python train.py --n_layer=12 --lr_mult_qkv=0.4 --decay_fraction=1.0
Each number is 500 + 40 x the weight over its row's rms, rounded and kept within 0 to 999. Layers, rows and columns count from 0. Numbers have three digits each. The size before them is the row's rms in percent of the matrix's.

# layer 6 attention key, 128x160, rms 0.04, rows 0-127, columns 0-79
101:581533595555514473528516562530503456463485441491543477467459471563463568501482505487427482538462533470445494492520484445505505462451456504475518553513555497466581518462453466444535524530404495474542490515550471481571501527580497484472523471
251:479450525523523453535534498499505494496407492444480490462466458489491461496428488498464502516521491498429553457484529496549459432431511477529495531543471484461539480496480520451535485468475510484549449474586455474572547481518538500464499445
193:500561466470473557449478466498511493485585514553484498513522563458520499506580536526530524470491505524565445525499473527452502572553511541471518424489533514535431496521529453575468521498559489521447535480403532502441457495470484484522533539
069:570520502486479558539484484559484496434435512543518491569523511511533506455461542476523529441464509505532508487544462438440524530548489520477534498528540498537501454535481412458526525488396525500519555419462511491498528560552456508497490468
160:462460510521542433555499544489480509523420502449531486485454439530495484501401479480451478531486463455450565480515511475531488444437463469542497558541491502486574510493485556453518483492456498476572440490571454490532520474509517493484495428
118:492532452463479523450482497498510502501557512550519527547554537500478500490559528533566522462520491497557452519492492537445557555548509554492499431456486509524457497503534490567471551479572502526455520521419530502416461512480498479501513531
147:531543452455466531434494467504526514483593507570500487522567528485499497476572511525569512478485517547572445498499496509464516575539535540466551456492513526524451466514529444566467534479502516524472544513410554501460467513481482496553537537
096:527435579544517478524506566494511480482417461466500535461469437466509552480442456473435478547483517537458557457470503472509478460476509450543439559547476513484560478484495564423511481536487486493546461495616461464557531557549494463486475444
067:613530469530488479495496436494497511533485481497493510463520450495518497494480457506489472505511539539444637476446504558501495516515521430497522500455453501440512523511524515421468486452492547492480549518615509498459514522430526500487520499
158:506442540517545454562514549499498482519422483465484488494460469527504529508425450487443476504533481501430581473514486465534491437456492456495469537546495469498556494498484557445546466490470506487553454516607456493531537470514476505513531460
153:477554470456436540450499486503503479474573515550532505539519525465503481519577525501554516449502489533573449539497498504444508562533506564479553445500504512524468499494506455577452531489526515512453539490412524528462452505507528489491495540
070:556481442499497567450505527451538519457517523517450561487561506458488466492450520472544523520457574572558508464545490553531474570490497476497570501470486590477455439481578466464447429515497481556512567520442494431488481526453528526497431435
211:550448511489559467531522465483502517522430478462511496498470452517509524516438471529441475526525484512467562485482508480528465471449471431523520554513457484461558514491500581456536465493490518512546456491610450480542527458483542536467521464
083:494527546546544449496549571497442457469469477516553469493448544541486547470478469462518478533479497437470490461482477477501582459571485461471448499501567505572563542444529555469538541480460451442530455548500448529480494492517479458492512422
077:524517416490519470417507446477521504474504502529502452425485472456556535422503543562500459564565517528415541490512467458495417512448530471511555504572529509513527524526524457503457586468500490472498506529538465506491460489477470465498485481
078:563523451437547447547447543535482495485520500538471531539460555491439457543524556465436586457467537521531486576452527495420396481506497525534508573460440499529521462490545406486521451486599551421574516506522467522493540543464457447535556497
072:472496517525526529575471463468501525459497608469524489438545525553488425437501436545548477469482450408495461455386548505492453521514475467465516488484549430507515509466555561526574468416527538567419524499534563485545537486512518468486548568
079:489569519519507510550507568473503512519514448553430442440517553514440528478511543539438539537510477535485478440477532526565536542450465516493480538493458505509558495524441549421462509503514513496472568516430478540521496502455430460559512534
082:441523440473493548479547485547491507545497533503511418485420417542489483429507450495532502477622509485534534483479512495496468539573499537506466558586515436547498482545559402512466494536486475468525567496532472446473480438493533501548467520
068:531449493497534517508547420519501482483464465496494468537495486519516545491559495578492448461507511544478501455455462510463486515484503459465526492580516541491504471524445556508422459538437518430505530438548472502497515482519541467467405580
080:553538468510429543465475546482478533475558466430542508470508569548498499456489570489491508510486491596474537464556532512463515492556443486559546528532479500439510453509497454561509624428477435521512453530542410490474509483466474514488452454
081:544454385443503494587454454485450506426508486501506491496483483444506497547456471456514451557510506494473527500469579492483528523460441507484502501588534454522524603465410497469490500530431517485479457493461487470513433473432517396475512508
081:552518484519507479474498546491450575421447525524502449542448531480444502454502521465512492491467476444494477494556488465513475485570425546490446453491534494495546498525528473492570546526547493529430506503460448424502497480541473507488468437
081:481552526522425473490530540476452559481506462530554565481443482503534498480510423466428515525551542576536460563494524469494487539532500526502511511574473507501490500571460466521480493463468488495494466466503449514503499488460547466543469464
081:523525483520477508488501489449485527467494469450532535523475519507462536524461491513439461546605536501472488513522504508492522535496472458560430506547539553485429514490526506491437559532410570485525474487516559515554471464500462462512439432
080:568536501487427516443528556473497539493498422467523469476386435543485523440433499515486509452614509481515459518498472576440573499500534479531495503511465508536526529467479471475435451477510556465477439493542527433458498430457447542493484496
083:497442516511490569481493571489562559484531484550506499488528493543448526530505518437505491511544510564523472506449517431510468532520459525528588546573473505504549463511488488540489543460459496516449465444535512509494418520481516464475560536
079:599486512483494475496493522489500523492454422525429476540496473531419537503484493461408540540496507486520470534521530542464549524567475539461479511520460578536512509533504500516518513449425533461499542551558535536446511466439501403517462517
081:484461503581480515525506448493446481464553514535527504514519506531534476525505448434470505492507519551542487496554494521549480480454425520500581495510518461475554477505435481513562493561526432521557465479482489487516437446505480473458540413
082:484535501467526506473518539455446455445481543490461450528423534522545486479417479514493480482525523404488491486500588516478492536480469495499518522526544491510552541506471505489529448537470504479524502511528567565565498517440562464565514486
084:552563588499514505482501493510517506512500506491445523528497496496506661472498508454527553457560522524514451460548544535523536458467551498532467481504506488451520521507506491509492460456556502528580527555494520518491493478465522565517456479
081:511447522444456497481535520450592492391424572497485582481457525499491532456505455408562473463525448459490493492389500462504417591489444444506504497452494463463489500485498491503489516516530563570543544516503528440540510527564542483522513473
075:484486433564559550532512572542519537488535504512534488546539557530521453553435480537474508522444466470523509566510540519474467483460455488485510542568471551472415498445504542543497526505497557484487489514403519479523481553526500552479496448
079:549476516491544460516552452500499501541488453516491544511495464538547486509538487447516522446504569440437475447511528515425542515650482470491476481558497455456495494516418466511547456522553406497515507565551466503480517459478471490520459485
070:547484525433521530551453515491486560546498484436419472509486496448464505512544508441491506507510522530480524447528545473476492537514448493465479531486542494473470470502467487476520578521496475440507477513469460498568494562510425496508448526
082:412484530559494497492505417479518487605554527537533505514517550466511480537434461506443476518436445480599493493509469449499515415491429516444566520437504406486420508556449512448495499494529533541505601445468539538532513504587532523486526446
081:521566451558467531441466556496451491447457455452522585521470527543519522461528467507520554442546488528480479453481524555580528563594518455541445474501491550553540436500480498500462502494431477512514449471489431525478544527457509453462479497
078:517464450521558459435494571517491460489544475527495494574483472485514536556502513461484563470614533494471479582489428504514486420557496505507458492499509421566481519529437513525449492516469532500529491487504471499502531463498449490518570493
081:479538514522511500435506513489480460472509500478458419429480466589537521531398537506562478515496510492536539497491545525493597489557574510472463445573553499520466471522502488472503492487489478538509522614479442524499481529445553529510468497
077:516471409455473505528534478456505561559529425499502520481477487539536536465544518537500537469543486526532535455515421550502495514487471517529474424544498502470530521457442460425495484531442473534519422407485501469514509477480522484513481542
089:571522532562413432529478491471488531527560395446517469501450523535480552517492514518513509489520548529464481519569420575506542521544508482478458440486503491469445583429514441460518496525408461500535438511498424460505456484415473557472462449
082:563577472429447424499511537461471477514523380444502486470455514640480507434428498498450513504484474470495536504517517493490459550566497478555476523483525542543475538455499407490505493500578558565529465477517455489496548460449514549544469460
079:435494502520504464506454499475458501493480501540495557574546469552481505464439512499454509467583525526466492566536433488539531498564468468500499470451499512503526521514460549476489497547463491506508478446490471543443555525499537509491478435
081:524508480474455487546462450492541537485454496483443441564502551523557622575470449493521553583444569488515442509521561472450501490584443541487467502550523503452496523442545449541511509490502471458497422531497477415530495508441551503505563476
075:453437517546503522530531434506513537545498527541504523485498382501537496456505420468580466460521549538559527542523526445434455498475567441534589438471462468456535531511507542508484503494554442492529546528452545489543541522480521481449463550
082:514475427503464488433536523497449561525467520488471502411474573477480486413518569546526540477521506475538528517475487534488441479536450462474504476530491522501510494417555500464494507445466523635504495482565544500571486481422484457476576540
083:460488526522459552535466509500570470569468611542416481483565456391434499474512449519554549555533455542478537549515505471484449501482476537489505511502500509511482568429520482493514519467510555452457527494454497458496564485583541480479529495
078:503557586433462463515516526555485515472460556491584600534464490526536422527502426514556484457492458521463489563509561537560482502487459489501481500456536507474538399511505538540536480463540447513449532498455522529516501430555530453459550432
080:557494526479481522485418527481493519512518526429423528517452494531446523600471506452455553452541477511451477430498482571612544506496461491514534490435478481563465499490585471443556542529517553477551503502473589496499526506494460471620496476
080:438462496537465516450443489512460487537455521519457481532508453449509546496465510430503576532576440515513532519458495478519536473487491533534507501501525458532446528526456461448482450571504481499552532469519512439469483522479414478506372436
078:538513504482493489544425415477485458505549478501493487532491472515567488606587504516496547460565452533512496474554496463493458489487484481545457475443496498504446532501540485454610455526478490520500538527526464533496496508561503526445535461
082:561488501522427500549457516468486568535460498444518392451511513499473479467477446480440482529525499485561495560508578513504484488521517559505554505441568494518509479490570498518524488413489540501508483496481487497597468490458510562553590442
084:478493486452545560516507558491473474535536546510504545477477466511526441514528473515491556522487440496462537544535521512538511437459482573465448516536470523601490556503538588573530503445495495552394516542504495497492514514529573498477480518
077:491491499616473526535482431505476565514506517506476535444442430509518507519454459525456453481480535459486455549456483451546486517397517482532488490501570453560511512454481463513447473566514428504497556498501489464489499493504513505463522557
077:519472478493423470544480408515521577494457460496519525467486455510478427499500445529526495509510518573497517435530455447552457493549440482546511465495473472534494427534511513531568540520499493580467489448470452510466471517503581457492461494
068:594551539494519504517542518518536553485543473511519487513444519494459462489489460499505472503521482542507512516475529493507468481476525525490462422461478444563468583455483526425587536555505460484511503494472571510571465477517417548473507439
087:470381503510515537500532473516554500530469519528495552494469542493512439513457491511534511480423534478488497572445449481510452490528536521417574525521477474509517505564504509526441497456501568433461569461472534461521525430520603571460504514
083:487490490489450489531468459475494478518483465480471523475458491529524491532480493556463506431501508513527466541526499542531498432527487416513494455418481484531401542511529414504485457508426537510545446516553520483421501509454604494459472524
072:523447485504467519476473498539451454467456526515547455457535561521494508475474508498493449504418505471477565522469428460501512499543473513489489582499472502535503581468565478586490553502523531490490414529535545434523510561483507550583508501
081:586561488514490543516491433467562508533530503557545517569480500514506589493489453464484506480597532531505485503517512493533470519607504546509452435511499519491584531525474567558437507496489433556473471529533515529589506530537474489453488486
081:476519451567482489571518539479437593499513442515553491526521434541521451492500505438474509570491503491525514461513523434525545563437457462515515468485510536507539450519491513525503432556538459557535492386488492434477514445413431445573579522
077:462509522514449475565452491522435470564412442428475517514528539540476526474509462524499519480491543531500489521497503541499559508499491501492479464491503578489472463506536456483618538471493510477518450496504534522456520571425539437583449464
081:471522543515509576490538507515518530485501498500525538440514505481522482518594511408490522540513471539498534473517496562563477473579567512534478503445509545465482535468488451497572497476491477568444401437483504494481528504500507512592562481
083:538539562458463488507426498491551502478537481526471459491495484421502473503435448418484487503532551522519477463540542454474465447491543545446503553574480556504539514426565508490576465511519560494554552507439484541479507530530420479431525484
103:443435455426493515498472487429544549527513516512435537525476443482495428503450519560543520522530494504474505492550409524506520515516473488519538495485536518507489569538542502473430469485544571539526441459527492488389428440406531462471404501
129:498542473470473502412472481440474526473582488509536478544541538516522512502552495448544536459478484503540485506556448529504586580590488465503465454464457524534499480518522506543481532532524489515477488510426522532468431496496419446527486514
158:532549499437454507448459479475536532475559465536514537528525520489482511475544486458568492477495501556538456517570502506443548609548550494504481445471524540503489431526534466541500555505509502511502524510432535524457406520472439445478485530
101:550553551566481514490460544562503475438491444506558530448494571505559537504468519498489488482477477491506438510468533472428506506495499560427476454439525463532534514440495458502562558475460392487525500548478484537503473582559503433463559472
139:540470515547499497504484520491479512501464459413507468478444439538489501475439462544446507527530491516432562465509483525536522404448467478580502544496483443473523545522463555469492426530463512506554461526588462506556562456498515467473446462
109:559536528475451516509494528481481525465550502547503526495513499436521453457561537503588510478544472515510472518538459558484519560567509466542493454552501507492506448515551483543490511530519528548494459540446567538433415497430476528571481528
140:550488543570552473548484534476514537505413495416500495465446455569500527498449424532455456519535520485449549517510512466544476448444494506516474533483466448465514556534508504467535477477465502454523467510591409452549560493496550522480447443
120:486440542548509465487484494504472497512449449376499517458435488525492532501454483443476503500531457455445548470522478535505525509484534457494460530512447492495527538509492570479508496553456453518577473543586486493568487493538535504490450444
136:471503455526465507467546485521449453461576516599486504526526554469468477481557510490594517465506462487572468477488502545482514569518498526477525503463533536517483465481503488524500524521523458474475494506391549492511461509467480496514483557
113:481519466492521566525506473508539464518546534565444500529566513471503438547551549538500515461464554546534479529465465548430509543547467517498582500459504506486474521509518445550462488524559533549498581475420539512442462522470480472480516575
132:536419489514504506550507513517525518490394478398496532496477452561509497488514467477477531493503511460447554485465500505536466480433485466572470517471454550500500517501502548455511525508453484530540435509595430501543534535545529530457531490
109:458493554482472504529492541527457482511480430415523493450433436492504550476479480484449449484509519511487507503568509508579488472523482453523464528488523478565543475554455580445533556478450481456557466531585421494523489529518540512540537499
086:407503517549507483446559559509447444473530438512544480498485540499489498530559503480501501454444525447477460498503485487512571517546508501477446468440519502554524489463535531560484550474473445468542448542495555525507473509527436463451513527
221:428560492510513529462532520547483454500595526577462527529548547460513463480519519505545531488468482520567442495516463523465547542551496492444539458457524520516492524518516482533455526489541523486466546489415554531444462504486474494507507574
086:528489521452513480479431517464538491548481525542482486513434456506436511439458611557496517528518528490527525542562444578466463505489509522479476494453502470452516495437455538532488488470595513472452492521522480537558531579424523522550512432
095:504443539473483429537521473541515532421421508557545496484453487546440455505510476439513462471417493521455498453523494600476484461488488496522469537550500559543506536556428556573514497457429542460545481463515485511515474505502528494485514514
087:488523396394554531458528497489543490525495518425529504526434519499499498535520455467554486457591566465430527432427546488514486486520473465535451477532481484448538417513524468505549528454475470446443503543530426534460559528494451561485464579
090:459515428541557463408513449492522582486529513547501497455531431491518545496587399527466568491486445445440518514447449509457476455508510509496563479568467499478488507515547480503492549578491451464516548463494446516444442493559493490503453509
093:522520549541489485569568478537544559491522459454487478419458451586509494496561534470500489547530474519509503551465541509466451568519527489535557451557478470446463543556525582565523566463471466481468518541566506586531522478483526551526486462
087:488465442455565492514474436498572528505527467450518524476485438550445492440419468454551441427470452478516480552477537453519524534539460477507520484446515534572492544550486481438419506543443453507526479488451514479489516579551505482506490509
095:492548522488496492503474411519542486514470463548441502534537532508508487552464544596546526543532505532462525455537514437478482528506527493513513504515502527395456466484509449521448533476500510510567479485504468494490557502457526361447479542
100:435454553509521553579556530507515434515494519533509500525530503501517504484530533498524459594461518478547528441522485511484444445528538539410557500573477463509520496540469487495465456428528511449514518580462551484551513466497525549508552521
088:492466496525514478521519521493491540536426481574450450523435463476537486511510529457539511499555544544508517465421546503491547552561466472526483461507445490476500476479495465452465493524495548528539511466565425490457496543444467535463485456
093:529520514500547508508485398501521481486459483512482465452487476547519494501430511566510438453526511474485515509498459487480449571509506505533572399445527444418498456526408460473487588434471542476538468490551514536509491453437515589560503527
091:442528493594482558504549539534502489470528577497516505521483581434424476514515524516497459447442446484547550557508449420463494442507510470402488520373496439484516531495534468526483497478572493500468593494488497467457499536567490543525481503
091:499433435473486532580490527506551506488492505518520528500454481493500483499517569463444520511492517528511472520518497453508464476501528488481467454548470457508528530416460567497607459468563574433491479496544473433526493530500448532548507537
087:485480517545468516530540496490527537476475574563470453533428510519486465475511534536572487554512524523459528499512453482464432506527456555537535521471486500518494549533467507508459478470544557533454540476557470497475488448539468510408483414
091:454499462517491520579517517474465477538572490555518476493446593506519456477447484572446543435501459486518507528497524533492483542512510482450492559492515465469511546557519501492529547539575538429536469535482534479460518469522490576500381503
085:496522476542504444444540516520545433468520480545459459532417547510465455485462483525504409461511447514500560490524420547557495535505504495558468466472561488539477496566463473513447530445472535513490509480488447531604502471550490488483501474
081:472488425425454443467498484526497503533518487518501478503542448505530560596566500474473537564470475470439464520477480551509556497464525555525555491555539472478464427497511484498398486501478523536537528568586457552495444465431473465485457552
093:536467484419436505503505481500466588513542469462468464526534531495513513509444517448550488501525491434537517526508464483471573560553476491505501497514509453489573474498468449488495592563489471494499516467519492504465443518453537507551465433
081:492509515505499487529512518513505518521440506478522577403508453536492505536493476472556477530508525558470519445522554447439502479498603493452563477469542528465541434465534489505465499515554527461560495496570488415466559421415572534516501499
091:487438512487573494475498514478449432534525507474482526518513449599533496478444523513532516530593557546518538509499485486567479521485522582525532504544481466509497411475422437543501574456472525506503524496525449522555448477457503554538550441
103:490476523560484484573516520483508482507538470479530466448474497439553465450548517429519531507611530448451549534456477506481428471558514523568459549450428540521523468507450427489465483556498477525496451479491441425495423495489505513506513492
090:512541457551517478427459462478527479513486478536544506398531544476514440531478474538475567475505577524483466447556546463510548455555481558514538464537531515508441490525468484545464500528485483493572520473502541577454440495495517567449456522
093:511577495494475422536466492509517469500490508512442509465439531544507523486507499547536456424483511451441505569541427513471492591534462518500522464493461453531500540457531527482538562438510529489471500521529487448498466479424465506496436557
088:482438458558515506435520457533542439500549552498552511484489557512485475519550501518566485540475503473517455411451440480524478428535468517450514512485533418575548538509558538478558460495517531480481544549539483536532504610540449517568498540
096:536448496563508432563467492433505491447481481559541530479530444488453491543465489427521455509537508434495543519477427540627512537495459509576500506493505527505426462485466528542507510474535481526477537450545463520523482515608490537511449484
098:459449484564555492480456601539463490479501528581477430513540461529490509444478426447480431486469485496512516508472476572441468486481471481434477539477452511495553458491531460490500471549551502524457534531459546453478532450578513529512518533
098:545512545466459531495544488450577547483471499537554529518490488535503507448514555441541531575573532544487481446465561568509518517455576548439483467491426440464525509493489491471512482477482489482541487473531454530520484493475440493464479532
102:492532501482546552469452510460514496525553463484513442422501510526515567516403529468522559493504505439459521478542479581445524510510479493445518537518509540525556509564558461511564512521478515488581498484456558483497461507464522486528523521
092:547470548522516460512532467452529560601532478544438496513575446585511476508490505466534502544481514532518452447483534524484488518518508482479501519518485436514505474572459544518441509431542469592533529540528467522492520512487507433601559466
094:449473511528482494446440511584453420518564513508472535464528594506515553467464475488473540419434441450555519505534420444456556409574498510426500535452543526471462581449482466528540529512472489516504464570465547583540518525553476473553489515
088:507498484453457431529569564451509472479536462528527585516520505538548495505539569508452469423482419545432519512476615457530497511455465500511507491460516532508521474459483499510461488480477508504426512510576446539487529451520516528480515494
091:528527461581514451458525501495482536563554573506440586510516503460522466510493497524431544487423480457489465511491562515483558414480437555476517502488526568476511465511486499501463533477542517462576501525462552556484540499540504513473499567
087:468469478486528452475483427498473509531502573454444437566420586510491512541533524438496420453541496440476529539496509497460479495512440522495543535579487520476516508502531449444481495510582473422503566491497485487412476466521505476437502434
092:508475544481396465553503477476496498531519560543487492461516515515527469505542528497528544509421469528521474515471519445442468546455443444556466579467524431454531511534439426560506439423540454455514520466485489434544525461536487489528564465
096:475572537541512526579517540533519423534496514489505538550527475582536445543466524515436458491468564478457508548549451487468514474448556470476464507464501427501605518545549495521466488486560496452476519537437572587443532498489480465479523461
100:513523529510511485480520508556531490548552548460489510539490598452499453419479584540423549471545488481481495522467464580485479496515491491439501508487533447515488480513500480462519540510534419541467448526504467527513465473512545555466491445
097:465488503493493524382545522478468419515468498582455566509546525396515524410510466513537562555490483483521467493548422467539530494516556530520506487525501493503480497458561512449412462499455480498527515523519483531539454573599456504494479508
097:488526504462486490481531452487467494467519469483498495514508491505468536581524576579412428431501526515465516423506464511489570487492470535497523508471545518455560458471553519458546482529498527547573618506468523469559532493452449497557480522
093:563535471481479507505543576487533465542544468454457483519483579537526491486472600599496469546477523531519486554490494426462516561460469495457503495544534550532558499435520451486549548513546509524483414520505477492446555460496526555536543434
097:437496518516489594566507494483516439525492519468527557455475515553537470509434542459539531543429557520482500475470485581497497468500530548476532509465521523545508483500513516612525483533589517497449490531495506445550540531518575458488487528
086:509505488516581514429478502506439504543540426509479464481434528533430487532567526480497559436488427505485486493478543533523571523540462488508523452444440527546498522493501504516495512525422549508447502519426442493471528461514463451489540514
088:525462421527517549519490539516460487443423526529502564498445468481482532451508471505491572473529523519482510495403487479591487495502499506501479523503477533443533442521484542436532497478483510525535567498464524538520607485477444439442512551
088:477468476476549498610464552504500531534501456458524521472427479507501520486473592518494462508498495455474436500497479584414466483452507564498474476476526524522494543424490475571462507504480469491423481464496474524536512457549515554525578507
094:522455484478424423502509476529481462504440577549499547439488506514441492536435484533477484477480549561528489469507535523549497481438573511542508510525554498453477480493538512477430520455479457542489530500557507564460504490452517504496579582
092:456502502487465462474455410508450482527529491477493444467507553501484441523523524587427550501465552544440558406598554495486527483461513477486476560606478486493459475542551506488527448513481536538500492480483453490530557504520514508415506590
099:539444505493497471460483506576435478517506555602437549446492544427513550482507534557465414493469515485491474460464523502608570507455526543510494529465546517526470519548552479456467479525552494486539558490480493566533477465562466504467480449
090:535524440522531487556530518535513451484552467480553490533500507479475511489499504506433476451533463517458474513467524474482508506507599428494574477451435506442437507543514487505479452496530446539484471460489532550540510503498513528536511504
091:513499523464497459538512549425555518529610488461495522519506465481528550504531484504464537481540595486520539531473453520465604487521437506430501573539497492478488486462589471527560549476523528454518550509491435510526497451405479456543489547
096:472389428507516485482486493477508465480529553521516526529422443494517523573506530497560518509464511522431552460523486565471551524483460536472511452446456491532553508470520465507521498503422461467531467550501563476509523523497443559489461544
086:465476490533469497502507414509448565435499513504518492473537584530544533525446486577494498513515467497557485510533535480542478553565506475491585539450553524552463460578513456447458494534491553498487450580461507512464460582549562467522452432
094:445497477569493490461504481482490478412439530532549509481496516524514535447418496462523431483501521454523523535511433518488553510473539510463542505440491530599484514518536425429459483503524415509472472490522562532458446524515487484524456539